Part of a small language model's weights: 15 layers, vocabulary 8192.
Each number is 500 + 50 x the weight over the matrix's rms, rounded and kept within 0 to 999. Layers, rows and columns count from 0. Numbers have three digits each.

# o: layer 3 attention output (transposed), 384x384, rms 0.0866, rows 148-159,179-255, columns 96-143
# v: layer 3 attention value, 192x384, rms 0.0307, rows 84-127, columns 96-143
# q: layer 3 attention query, 384x384, rms 0.0249, rows 192-265,288-296, columns 96-143
# k: layer 3 attention key, 192x384, rms 0.0248, rows 96-136, columns 96-143
o179:498488575584471506609510480549488474490441471514555460419487513514573502529414455531503404441609554583468518489547620534505399509551449584531563
v84:447580484457431534531447513546570484476546478514465545492466518568532492459448489419526601485416524463565648455506501574507507466467380527462414
o148:565507529478479466558435516496477523482458493500492496463485604476511444537500543570512481506473519479472470489449421520422516521487477516502505
o180:463461500518589514518468447476486417489572428462568438560558514486448420552509532410480530581500468624510459449524454468479534463501563535509524
v85:622490445519521496501540546438579479402477520473499492571540581512446443514515583464477463450581522527543539526451493507544489498515504519496555
o149:575517511464521430505632538458504479508527451483553509540471486535515572532529530505463559501497512514512506433450505515535528520490590503445509
o181:480601544388513481538464499531468560479402488489556423497445506487512486565546355439492552514500451468492582525496511506468507548462480474512476
v86:408498471463481414495462512488510514530549443520462530481490442496492502518506411469483496517531460498580540499442401527496521492481514531491458
o150:473465496549501563539522512478570494454515524486480457530415486502469557594553476494580615522475452498501529475425457505474476490499504544418443
o182:492524531496536513505569495490444526472495476548465465579457439482485536517493464488462502534503509490550495503533517563504517526543505414506498
v87:494486545471529441497442480466488521500525523492404551492496528471476564498496492556479438468484524495469500383541490529452499533480502559488536
o151:471530526516474560562536487459483511404565591450524459403514507443536482589456601445491431635495511435500468499519491526493532496516487478479456
o183:497431459555494503483483541503517488419524447433564392562545476570508523439510546501424499513502532462396516615438533521596454483445472497416510
v88:516460416539563549531578467480506488526529462482506414576422454531491521444506437452536520484504526522561481494440548409561549487543503568502454
o152:503436552587443506436541496485463488473551563463511492536486527476470478464551536531472431489464458485498562600523474524468521429444483451496510
o184:453503472462540350438487465475596551469510471530472433443470528512466544481513526469560504512479514499472563487485465484555485528467507404516506
v89:373451426456501580528528482574495505461463529468473467508533487474512562433480503521407473448453478532497418588493573505440528507610521537565524
o153:511465446596530466513463408461509539510540559516512507506534520496545456539544449487461494545529467459583455478411516504472497535446503467454465
o185:508558487466543487512477597511564512515573498539488434517445458565472425548485522491457433603542479503542598475529468489557525477511468534460447
v90:477540470497453428543579523526591538493562431473450434474522389449538549476535568569477443531543517441496486468481504379490543459425509544498430
o154:544593466477559494461511483568504495491571518466453428555486551505449623489468450483596537540500560455477531383520460523558527521479464471525477
o186:529512535486456519432412435486465537574408518549533579435420510520466435475438471558510447492493491506381508479555541507418535477518451431546477
v91:482548556472481489526444389543575539456537514461521432444427546521481510552489472537443554550539497488460490546490468594509470489442463419497463
o155:547428592549573494432546511633425453502511478479460560519510547461532439484587502464484491470521488476443539476543463516483472483505503585460512
o187:465427541547448466514466533415522526492453527473493465500525542472472515503463516558533463536549517518512466449565570478502559512509463510515473
v92:624531449516510576562552501486471495541503563522557537463468506542472460449472459532458504447510498477449511492485492508497525508562505507455495
o156:525523493481573515503529491523524553599552556587453484431486441527598518455434501576497479495495599546457504525542592459486520459519499463441485
o188:469495453602518583370490445484559511543464413407578497565505495521533483486492473622456550559514482467504511531563553474522487553492462530505481
v93:492498460473505523546476426428568497407493510495526496456519485495512503533524490457450513547439495504561613480568520529504526521515485435489412
o157:575458591564553510509554532536508514530479467448465469522470465457513568472482454552566566496506396549432528552555528566497556529486390531486482
o189:437502498492527455526496573502473558521484543560521528535566535535477477468538546476478519506534545438532488433469542452442424585494572493484538
v94:516483423484470474551527534552472477430463517550513458516468470511499543453478496535569508533593468555499479481519488432571536547651472509476593
o158:531492499474528533540465567464533502492538462435512508551545590496499469487485471518544438472513524554451521542557446471590472458474495496510566
o190:426503466558492538542553460498488446477521477414508512498520507465494461523489587507421499484461513442531438563512423555457393483454496517453464
v95:511405533502517590456474507518518496533495488503529535501508503492543414508515562562443469470512548566480450588474512511533456460524575489527496
o159:535440516563527525553501478611542487510460467560495493501480509471462482571502440485547496549461552557550526497605513484449480501478413512524512
o191:482522450474429502526502491484477463504517596496482471519448556498496561476479569502494486471517497407490452474480453433467538438554543466464487
q192:523459464507456468439538589385491447552507419520500546472533541575504440538513584548459583590514554481506563470470497437540450546451559579408507
q224:548482528575511557430499438510489464391544503455473541437429425488519584505497428527475495496520514571500507491517478460556479488564575496505488
k96:515473483461514512410468473533480504545501525510515545586488474402484412471549473490473460444475576498504544470482533509546566513445547481431489
q193:466542479517492471534495470487491548506539519526514463497474560559408472456539550451536469505559530561534526435485471558484432514547550514465517
q225:473522497524560568479549543485427482456461499567476499455499448489513433520490384448518586482494599499554465509446556517553526473453500556508538
k97:472480490487455564531500464541496447501485505449484540526486511516475551423508527514477473584504492437471488484527435551516497494488457493505540
q194:456512492440489505419420448643537558539496605544494482530481524532510482453480462542525519449519470449467466483474537582460432532514502512505528
q226:557483563479491471512598416416528528550540458470554477452542518473494488506560540534467495466496406601587491513442442443516512489485542565451589
k98:425482458512471484553491509441473458558583523547479486471502474529512486473483508517531483538494496535485455510531507444473482491513525502497496
q195:468503548543593609522491521506534459606516476547521514440549608504483504526526503478489575482542550471517590465500523493485497488503358480481490
q227:543543598521460523441455491536442444377467504421490497522434516439469551486506496443571474446487448519520510454504439452462547450491536441540513
k99:452482466418515551489439513464487469567500472509479495465515491587529511389416570487499480522495558457465481495466505483521487495504504424551599
q196:587463488489509561515539431391450542527424544540485438517594564500465519466488428443463531497492432477537568474507493487465517545517497480580480
q228:534570516512550441525522484481506472567515516545522490496462578444448472483520462518440584493529483540507441524500603462500486565396489477491444
k100:439450579538401456437523503485512433398559569463454441501546440520478535518529518490468544520506487449534423544447471470509434544570544402506457
q197:535540506543557525502473479471541438526539542599483440479535559468493468469500534525447438438496515492605538513501556541409479456505437501536398
q229:441522405504482519517494544466535554504463559498547436466411446405584445457458462560536556503543485424540504543531569529503502573486481517515469
k101:542492512487431576420558499391522405499495535444554469486504489536502572472485435472441468446516546440582614502476457524494501479477515466504493
q198:459511555411509574499479478500522452505551523506455471550605447464459526526551509467525469502561574508458491498443531484442469496541493502523505
q230:523563512529454470418553556568550572506445493623479581547580454511423461498493531519547484398457484436443475479577490535453471504483552435517418
k102:490543510424460536482534464477481469438470547518554521493546516579481537441439504477501519504418506539441569492492495507512540525499558411488505
q199:526532498576446562388427463657541436536478512573509477449499512583508482566494557498519474443553474571505516489611577601481534490471480518640479
q231:498526549477462496548473486427514484478500489431522440521501523612524497541509513478353586542585524402431512572467508429445386485492460539550564
k103:528492489396477498540446564507560523428425447605469505507522498491487479472492439568570541530540492546516547525419477437555439533518551512590448
q200:485495464541478493467524570546426479506516534490525569415537440511435483488471448560536529516571533511458526589498489556512516567519511480455476
q232:495531451514498583552497541487481477524511492497538517522520397565477524559465535545534535491452504506478545512540493495480404496461480460512519
k104:574546565397478473474558432511483488522562531414489506576551466574526508489473522491540527542500475561537490460479516382504444568533507539533518
q201:545466491452478537483515434481517515499579510530487464455533494462409555498476501467425482577538509471490496535484477436569513508523506478522503
q233:531522456551487561474496472499488472603448484510529500519494571533483465438397516542505550475617478540458477448480404567460534501500407496431454
k105:555476551468459541383555462533479518510493504490501529547563492592582539518556482483515484518530524423561587492512512548498536601551590511604489
q202:498549577416597520356523494492517471417413560518508424607483554533476572438408407609506576521539553453460602591438448466483506491495450419615441
q234:492508470464472464411403552503514501558490512494512526501476578542469554541539466533568542442537435534550512502502485381550524461521420467514516
k106:460529493489459503555530576463469498567486462550550598542522479558467443519375489519413425409458573480455569514549506586467582452438481520438458
q203:584520454395488621430521463526497423447509482512454518601551575495475576599575465500513359493487468520494405526440484480485475554460413417438484
q235:442476509390428486512513417525457441612560511580406436533423381491456524520483447500391542535524499504660474588472531460540419552473490535492493
k107:554495598588627445533508403541506475427310402518513469503615464492515487451565570447528541457507536428552546499389507417428502478451455494599524
q204:531487517469550475474503396459531517495549435504497504517480523545435463567499456517453510473573552456530547474566441482525372503485471541602502
q236:467584527609498494517486491505457491562590534438450481457590550489609489497483472509590570516531506429561443546528428485544470478467435546443529
k108:503470525495552483569528505482523535638457507512531516514484466519448453450494517546505469529430481514498434511512481527523508501468657538435498
q205:423551455536523563517564518613506479541435498547553451470410557524504491487482464503558339620476537464490467440464484528499551566646600514431490
q237:536487559511460561511459509504484433496424493580560554489576530529490413562471521473591518524484547554548526470469499496458460538478474576512484
k109:486420478441475514495482466441467561551578405534479469474536507541469479514482497513589470515512413556410495455396495467512468528500464420551541
q206:474404551562507610568540620492560478521531497525588464387568581533424528483564456477504497483481495493472503523640554467410480499492486496389387
q238:448512463509475547513518608554607515528545531438540521529502521480422508576458518488580501438481652493475500583444508433492518512503594513498537
k110:421484523605538568491416480531435489541538424507410537460460600512579465446536459468533522526422455543494490426617526509488542471497513471495565
q207:500478569429494462521543563473566471439581563503489530584625478448455522463537511483529585646471465447466537518540483483422482554560532512524541
q239:550451502577506524554417530510480447562490545409525526509505426483594525452516555524513443502472492513548525561506481522513479443465506510489421
k111:498542530500440470395473500570552442432501513468560504510436589552507584507515492486476543429491465513627450500497377499603452532585500550550510
q208:469487507480531527419498418574528429567583515553504539488558541563463456477522600383576501548551516573505577371479471486487504510501495512543487
q240:496466537500526425513539475528460512455551510561490517495500429517408460443452478503588480526511426485475483516486547412486463491434394588530532
k112:520534569512517525420552425498506470473414440526493450461431515492536531484470551487498516556501469411504482409465433490533462519564514498463484
q209:572558520483496639444508428595562482569541510588473479510515444391512508500470494409577475517579478545517507488504512521490449501412476482534471
q241:472546450494528440438479474481454548476509517533523488535481447463500406515498465458504513575447509489532533484470497492536515472435347604489464
k113:528488530443491494472524542482515532504487504416492409510500478554480597519487496527480501519479513448471394552480444467500460489534520340553580
q210:448491474474479471498503512524537498407419484477542597392330555563500527478520432510504508467571473506516423520529496480485503528501396473475545
q242:554513487517438463437442482424520483556570524537484449467503536446547491506489521553485473443460486500506564449476449494490496434493526467489455
k114:445529516507455575542520520533512440468596523523537550540539431516431512505546466543479513447411524517498491525501500494505552510531508503493479
q211:564459465529504588462402374526538474438549516568508459458566556471460516459583491414379575442553505452515564425470515421501449462538407513539455
q243:490586574442531506491524487447510547481484545540452566499547504511495533471544443423636448511552549431572409499545514391455478502506454500510557
k115:500484479485412458495388497499513565494471523430468387544501438542623528470429496536477474482455450468488519457455517510480525514534509414552495
q212:473585496511419576404514454506548513518502542546442442541536483482509415518490529431621430485595569490497494485481563543465438577509520494493466
q244:453521465478505441507530529472531506537467527548546481483467525369569462488518478531460518507535408486484508479350548436495469566465496427515498
k116:500513476454504506482491468464473529576517495461467470562503452485503511485478495488569564382535522449467515591505468457530452514521429457441546
q213:520439525509509538517455471522475389518495450631457453451644482562547512482451561464465426491470452586494496444539444525518557498482469490530503
q245:529486475521488440527470512485493495553475477467511443441380496533514540521406498521479452491535507457489442562489503504490483459484494474468545
k117:537474448603458511444533564486467553548529521566519542481517507457485499522473509522607505521537518388485465497572412571504472382530527531492515
q214:429475487486430538461455516633548493501500490477519546520436455521567523512523433522505559568530532474515467473524457516603481525461501574564582
q246:539519485500491487461413475427499423513465453527440460532613460535591508553489527419510454477528467545616483497461423423539483495367440535586463
k118:450470548550547409536379566520491475512509450460518434519496441470546487470538582568455493509527491465535412431527500470493470423605495446419547
q215:536533534503590507520561443479481482482614513534494581534496408504442509518483466490537462545563512496580536564541507572469433551554558508557481
q247:443486544498482449561500510540463467530538554516487526572434483527502455526474429525480474537530524519636484417506465500556446524519548471533462
k119:517428471524652602519568560533531435526519430526547482416428538504503477577512452456511527464442572509479396510457503479435468401561533579515467
q216:544580570528582575502545537584575468493496465524452455483530451488503475494500554443472534480527552425653475552519537589478440594521477467563498
q248:493508496548480547447532549479538538522473473618491484508466488523601512500517533508503584472506533445496454472483540512497350495434493455588500
k120:495607431517517491534496420501478551513582586496552526475452484543584508560481589580464421576497540473528529527554589521471430648410550515527451
q217:511492362549539628550576439446493450594514513528527496561509386459569394433574506470528561550536587489446492506488521448463436436473498438537485
q249:467566521504484594494612536470474525494381574524587530502558517527500549469448504485565427500552501410535475531604487523515554506459540429498512
k121:492481560568548536416531483493452477519548415372456502534474535515476452532493562525442527464542568518547487456531494507488451506406488554590473
q218:528468530531384645431573586496470464490444514463603441498605457459472517520477547496618499416502565526487498562602530456359501410557467530487499
q250:540493445515408469565540467521580485583442509584499526581570511503511457506567526481517448402463502480533524459527520392494493474433428511514456
k122:493560507526581501486464559507458482445464525427481499457512479490498484554491373526469469543345462509547533474487493489447441494598498446478446
q219:419560472446395357468579590412518530545412504371451493522479457437586536488482432524506449520588497483502530506576495507516583594544586484434580
q251:498509472495405548523387542566579458485519470482572560521420446468443472520505478368644534551560542506468424553552501586561522475516490422455537
k123:435559547481449479573468483519471497474505519610462535500564530451509483553522405480518486460419452512429514485511579456588401565426488582505408
q220:497443507484559542517526433540459562497528552459475473474529484554476567482494530531436418403548530475642603471452535451477393511525466530569563
q252:519446492455464472495553424433602540567585546548534513455454399461452492447551481445508552530506505490525499486501511522463374427418463490504577
k124:536465430556474477515374516438488533444467494518585528538510502444515527480498383348466443539528521527495470454525505408553490456584584542486478
q221:532397474578545550582549617428540532558531561574559518439511415500432540490591593444534470479515527509421502567541437501410457494477475418553522
q253:472504496501486523492537502470520524423487509579430519482518489504514495465549544532501450514367477473556551496509449469558455501597410526483522
k125:506565480490441533487501406533548459456494471539475379462448520520565569460401474504483477606480487422503571462470453437390469561327483520482499
q222:496463562531540417540473568471482554533527447552544535476475424463449556451578454499544601455475439474487406542514447571468405422530544580492463
q254:483512396454427511463431450439491494442575518461581490470524526518417546432495407493586525480493428541511556491521489453472490475431513348490462
k126:548527512557490489512490470472522522497404501482521508491449445540478463447480535447525483482593474487464400510458455523596408489428417518493463
q223:595422427409483563551511415514531522616537513488642420490526568480543538537415560530455549533543524497417445533500428400491473541406516516438495
q255:476513487516438475488423537454488524511445493545557547586504519476433580557474564521507589472546466481437499448460445478530441451446546608512560
k127:530570412407509464656554486444510533550505449586509502525469570601539488559543597463486481428522492373545539407442534497412495493399520468491481
v96:550495490531461503501513603428480570469513521480493448480563486439510573493468476365447494422581516405549492575415547601552508517444571527493582
o192:581458533487484479466487496483556492478458574459508405502513478450548466446550405525511502481441616576507501502576515439486537504523591451477500
o224:530507437551443540509514540470492504544440384546607502500436519544427480535497513518604561534474519470523507440514450491501440503475370498462417
v97:450495370505482548519503419481432552450508477476525547503488600503508528403513492538427498525495459500534504468522521446536586499455572537487543
o193:524477515440600543465493578534532430478580465440513538528487580371462522524506507419476500644424517569416502575442500558491532595492480458473510
o225:542556553458541427585512539513484482489469489511505439526486468597458516546576476527464483505520502485539471451484560487497462510449468538519442
v98:487506520495542509488624513491489481596504561477428400493514544512468505554448446402467453515448585474499510518505593464506471501546556521547450
o194:495518458436491417587599607487519506520484468476506518480514557430518429493570427455451619435502513523443446512710524522513608603494433449417522
o226:566508491599454573492395483543471476564497542523544489596489512507563466489414548492523455394468444545503500486506527523525493451499500524504506
v99:619586516482521441509598460540573482610589530446534508459479487505508496538480525485408540487539588550474553549506448525530560518534506524530455
o195:503530518512489568588561541545433538533425425515557413520490437594558628516435506520503551446489391409497420477654486434567512458538488540505532
o227:533502445389490498495522434496594492508524460483438522469395498494529488516611442471454455505521511581528568483437474470512489546468480423531523
v100:416486454481498519561394653470464474550375513447534464450540473491518435547542596488505471437475493548469566442501440541498590563558561476417543
o196:508539519588485463484562550470528458408510552464543618581516400477528408491559479498639540434586502546460541554519473608414349433414477560672547
o228:529494492507397523466492487494482459560518460461491570487536603538562601459571576474546509502502520462591487528497517497611496564526454467463515
v101:516420455499483586470547557601523478562526508490455540428563500470530572492558392480431493545426549551537424394564487504499461500508530426517455
o197:533513524492545487559509515559469559625479507519495448606412532380569482552422482458535495496551484409473463534614526456541526519530566511476468
o229:462482459442470456472443497515516422457531443465544489487599468525460500550545561525438514479458453539563521534413511394475563591500452464548561
v102:467513488524466499616565481457577566498406457531577546434509500477450440521490487497491430584518503547453442545474544627442582512548513552466432
o198:486560441562474402552508505481487466487493537481554454501586497504525531530545498491549583505449426497594521435507467471508475437499525539496572
o230:513498554537523481581443544553463488537509516509500494495472570476490508497539493498544530467492463497526484511528501512490549484574546490461460
v103:532478607509494379465567505410479525511620528473494469532522470471510432521492469437513541503642526457502506520496494513476538517438501514511495
o199:442503306484503574467583474443567524476454494501468408582446521447608476461575524444476459548515498485478493420460496427474524520396526526458598
o231:517505513579440517505387461597485544456537622508497470483492478502509560475468476533522519458510446499446498460463478536539485499430470532447517
v104:514507423498513476546485566589480492469463455508528575510546508541484451473517471510487427502540589482539515510488473558508476441479510527556546
o200:520545545508431541506512407494502599547518444489560434526541588515458551482507493535419654508556461515566516535473559500464509507575512459552541
o232:495503563600493556611569580508467521451432484550491524491571552466463525480513522498560548523511570530442536455486479485475508552500431513495458
v105:557439474500419530421515537451414545367471425531457464593432469425463473614550550513534516494558447481483494489512513469471469492466484494460555
o201:519509404493609601515548438554528497559542530534628548498555480462421394553473446406424496516494496428496476425497496596489532478561533489569538
o233:447386544488489529512461453474504540514466489473457502551465477528565488488459474517391576434528480518512502498492525452542503411482509441509474
v106:465498353450459523504511564461408486403392472485506479568529639494512423471463483566683463445477493587560537480552438420468426532555564519486516
o202:446600461466448402538538465480426598477467526457436589547483365514468579622540512435491508514614590546457495545491473618570459455540491469633547
o234:509532475478436488470468568527445480486582441515538434479476493504529448466541490496486521507500563524517520507544540514531490515428417442525506
v107:518502479485466584517463460541530454423483608526406513472486495509439582416492402540526486528423531422608533463547504606492562495556519428461485
o203:548526503486520467500452416440462431507554432433536458478489573448411582554592521447505430547467546516391613440352485440464591490454496438387498
o235:498486487532467483519482403564457482520537528503520540530493400532610481470522513493468419517532470531575511422511473538536406575425549574432576
v108:524512523370437446555529547524486499587555487501517510570475500483482557531464504532501572512557553552471557477487491517392402557522467532503547
o204:460474433431436487456508510556522536522445507625505556567568487535496551491428585410606515543464388474436457535507474503481569424460435508503546
o236:511550526542526511500509521506453484502451484476388514523536503536560480375506482568445486464549484475422575513485546457560491465492528496506427
v109:539500521428468521564502487573509505471387432482614488582461466459499536461504448435545503524421493519424443481465486455559598493520471502498527
o205:513461480422531526416468498466459537423571467505506455402519505522454395521592457583500428537534478513460562479514539483484488551539501432448457
o237:518478467521492667552502521507476566507510451499528540544399477504441521549442586508556485481514569459437542371537530589426532377468520530564545
v110:504455558534501509518480524494475488610435519413445414551444530543559470505485444493435426477452520504527575500489556632530488498461568505507523
o206:523579399514598554477421488486457513429608433551473558577477491482538485569414475455517527514679469531459554517390507470498504419518490461551500
o238:500498577472514413531412420519579456581536526500414450437481396515536545500570419542450531504566413522522471561513478443545510570491509493471565
v111:478512500532524504544417440426548515520573471583513467469490449467552464542497498477524507470431503515482596478571508532514558500542494538484522
o207:551508652524491476476443486606582531436573529482576578501459489489526436503381542416573509563436429466535387507418477430425477590551467469532458
o239:485460507473445498520576504555427525496383490487430419473460524512521474427573417499404419499501488476510482377561504526454503426482483521474584
v112:408524530486460543469532507564498468481473488540546521472531496519553442512562588398523462504474546500438486526539540458548492507497501459491491
o208:550580598524446593461542426336488525632428534468524568370547558476518488548565609592513562458413535461524500474468445527441480588405508549468457
o240:529404402466462423461530454587498470437489468485448406585509541464451520534463542485546491489501437544518516618421538464466473481466415516568578
v113:515463487549458366469458615507526488505424508482500487454546467456603590438438522492491486468650553517459536516546542453487494460500499506494467
o209:520477411450563513501624429439538592584525552568433457514501497580582465557433607515494461554441472502434447447626460533548561583558515503498515
o241:517450485491561511495492505549483524432533525467526539486566491454528536503488475488515518491479501506506520508460581571504479507558481509562512
v114:411562490496481529555549550459546532483569522523486446587515567514536500500544433473562472527557488499564518561455433454548456530463546528503433
o210:534503583626551476513452402420467525498538490439480562606532491486494488395543427522469465452499482511548480527549564459630480445589556557497461
o242:542518519408510496505454430556502476516505447524452519475484512557557491427497469543545513500476482521488540511535502553467520444426550466548479
v115:445399474548488552483367494443481471452488484570435544543470529504510450479560491590577592520478505458537402491491433559464552560489526490448453
o211:565539391477559452481583465531469542549612537551489469483490593497434482524448423520476534520565447502453592578443617590590441454534487499575482
o243:503528578481483568456496511456492507517512496514531522528539583478527556496448489497566471495503433519503476495482477450531524473506498539477559
v116:433513532524495533457475530493552569399563517594519499518511434461503554495536552495505569499501531528485575549482547434548467499568535451458440
o212:504456563437539502436531457496622432537431492515577574398518455526565422347441476488493513591481507541479517342544524466505541485351484436431412
o244:498545507473416578470570526558473463510539408476494521520489496492451596552495503443475457505514458482474473586498450532547513555586495514486558
v117:537587415534540497446548488483497528469460498519445508421537500471625501569469489468520402564530399575593518481572448421502471454436484526469508
o213:505448490533538475563640503553485534548586476561576576556480544484413379411564478503504510506473432533479449531513606503345416560578497463560480
o245:502444520476452503532486497431531449462484498500355498469460516538485499563462563488544455509472509398486504503451445501620520502532517513479518
v118:512595500537511565510440476449463485381395479511502426511483529451533523495367545417518502576515441474476453523498551490439460569490375523513523
o214:447460462497531514570552516619615491466473583490434495457417451429408446432552572582481473517564456537592528443491474524491431543505451512480491
o246:529409547478458441632463468517475499563511494496533487537350394492601458444471467485415482531522521540440394434462499512481519456459537487465510
v119:495482514509567412485509431474478492506553499521555561474378559551457499578524451453474469567543533519544500522453499518596565525507482438448520
o215:486515455428494542468480423488514453362421474513557436488514477466484450341521469533481552485574490454490468447465399474470514452501455491481486
o247:500510505459477448521526518471505461463460443492509498619525498429461516562491607413616426488429493514509504497452437479478544436429472476504551
v120:450473438504519427453533444538518446534566500459503494558431434541552454451487574491530505470537528513464447461460530493541493467397452469530571
o216:514393528518484512443461547446467513374468520465430443578513471554454494540608529463540520494513522435478538531521564483444432605507497478544440
o248:468544441610502512519524462514501487500473548465511557475536468510514428398457442484487531504589511528543491500578481521459458513449439479509574
v121:532504508559522551570572548503444478403481531566594551479460542471479558490484475487538566471405513496520535563565479569447453493465532465573522
o217:470549510538546570500446503546517478601400520489440488610526604556532485425476473528554558649545510475352437481461550501427443486504544467497509
o249:444477493455449448592521536473510554505545503498521468425443509464429432472515496458449514484514492666509445470530452416423562601437463483480554
v122:520539507508503507457537501488509527467531536564543506527475494517514480543474501517556529446526487512420554565563514593494491482538548560418433
o218:482513525583494551548537564532550433549494558536526596457499571463512601440527447514475469595470555522393471563439449534441536517564519403564437
o250:483435576479438482504432429577529497530583426502505499508450512487520522509530537526530502442477494584566588386493466458503466461489426597512508
v123:564476389540476490570493627633472495481423543489389480447572549517510634506478549524454498555441529498454439518549546484486506470505522467534450
o219:487524463559456565474491568486507461470574424480449439528544510446515531483411375515603606489425468520529470559513381410483406487599495450402503
o251:537581479487514442459460523510520465511504530493538513501547416546504437476518504525508494496585547513508489522515509516491543495438474474508463
v124:490565429461470382486534515491514476529488465486458457503475503578468480493461559539473475478571501493540503528472506517528535506447436539571482
o220:445534595547487502454451488382437560491468518493557442456529456528605460465400397656600565509445498422449462427583537551493456480607538497436516
o252:549484441417551522504464474491544496541487491497509483518537481451544479517508425476515551462543524493474465529509496447510454492451488444473487
v125:390510426471611478424469501589559437464483502568496539475486448515467508495475452520532539517461480497445439437475556443539497520450382461470471
o221:428516558496559479515430382467475467573532445461516503527432504518570510509519454539463562519484492501603403478595602484464507564553449573471582
o253:546556482582454487526518560479544574475490487466548403471452517431441518433525470463431469501507547466476571550468381535452504404433490503569532
v126:390489394519481453416448412597547542614444498430543545514394401451497459420475370489509544506517472450456428506431492503479495485426497479522586
o222:514547485432493530496505497496487551470492559570540510488351649471394474520476527485467486577515422506429517513378522547579595489462502524433506
o254:480438530486603531564553511523521578581407383491463545480508538536499445546429579616484590490586512472470521458519573509422581479551528414544446
v127:452575600547485450454437441540549497428500587493472514485451555474536518427508408503477544475534585468474648488444512555529509505450515519473479
o223:521509443574578683564550457551408474547602425523457446543412435487484544529415492406510542538476459534451559530493481563532478501517565537562547
o255:554432452521505470481493588475521481458435518483578461494542583446462458481477503475471428504453454518517506499573424477526526455387486542514496
q256:566491544533435481529468473508526433430444483401524518445528453407538549503504505434504505494499480461506434497512494565489541499528499489483533
q288:529510495454468431596535478472534500506460501446515512470456507515480490513537508487501443504463504476568527496556476527515498584529544411513575
k128:555506408473486513467453468527471505532514537487532458514629468477524486401530466475629516489513500545429482461560482557532490529419509473486451
q257:492551472492580493422573514480440484484464590484466486465492541527442474511504427508553501470471483523591525460522474451486539486467593559531546
q289:494537442618511493394560624554477434495548566588463524557508555516515542439604476575558524528576462444486570515524559507383514427501466514456506
k129:514513594562490514529509515521465444455514455566512540469459546518468522468496435447456445499580477571491549495543538483508490487577497543530487
q258:489516525522502475525440474583427563450489498560404487527474436461468501521544472559512532442456461548476519530571438520502544618530544498427471
q290:540498425470426528387501543502481495477500431424458456489479574541475460587515519542561481425467454492502486463535546463455477500561504496505513
k130:588464527525574558520581430481500449482492521492446512517484478415532529440496585533506474487523455549541542502475549498547549398520495438487517
q259:479468489484513546477499594495552444508387502479543513536449447471423486442500389509439509503645493442529484496494487525541529523492505499562481
q291:582591485507503548430428476428532513527548551568542444566544557511434499526496559406595413500505489538507482522463431484521472568511510436503506
k131:537620546411507541546433417452482508500509579552513492482512497544579562541540484532555486509583467448519480492549465479544540551502470455479434
q260:472474507523557516511527527434432532520523501525509433495434536536537452503515474464551492567508468508570419489436558423569557510621497654461567
q292:447526554455540484510560635540533485503518544552507418459520647490521462553411529435564495503501460511528505525530491503638434472515545605538463
k132:506491501467509529512457471610506530441518461568478555522517477495539551441576570503462508387463425504524520553534505476422441450451515412428525
q261:364452441469485509596443614442488523385541490406490532510544531496474482536527456510582540530469397535525431507523489508517478448437507465458474
q293:459524541421508597456549642384455560589506481509562443497455527530418431582510619496641558527450509551414422435504497459544496446500466609496520
k133:554465589398419485576536504527500445513438559558455485516509525477558456511532482474493408490468515559470655482570470490568466466581544471492498
q262:464473538517535397532495493427491452436455485547461552552571532608522481569476519472546525503423378455489518473500594486511386463528528494401471
q294:469545525493599422629564427458568538446540439471489438592324528545523568524492466483493464474546457522486589461449512473547551483464502579491469
k134:498507413523497483574598547536394460545494441416543515413500482493560439523552515531405427428460530454513476517575473571491516512530555627500481
q263:530441531447625559579521427483388575453570457567401491472534571465525467614482493481483520492442490487506532458489534455467534461451564632464511
q295:397522391505497508513541491579469485513541472529516598515537572543422524521562502539521522484479510514519464448524482532536521475618466527443503
k135:499512623423544382466447486452531545524534455472505512522517476557535525519502460510540435582492454463422433458496525541578542504485472519467457
q264:470529501505474487524488535470449506491401523434504508459587522612510557411474606481492504445516610502491425477437493422515511543405448444578603
q296:535566494479516526442547392465532451474498539483533484513480404492506468464433445426553551515556499543494512616490435503515441591451504461574446
k136:561522472326453539486504469503555493567447490506450454473483428622645497493465555552521488484457530524499471507506528563574441617464545485507444
q265:505505521443522462464537403484570520536552524562583507535521519516481505461479439482491513549473503496473643520473548494499442483446512459526423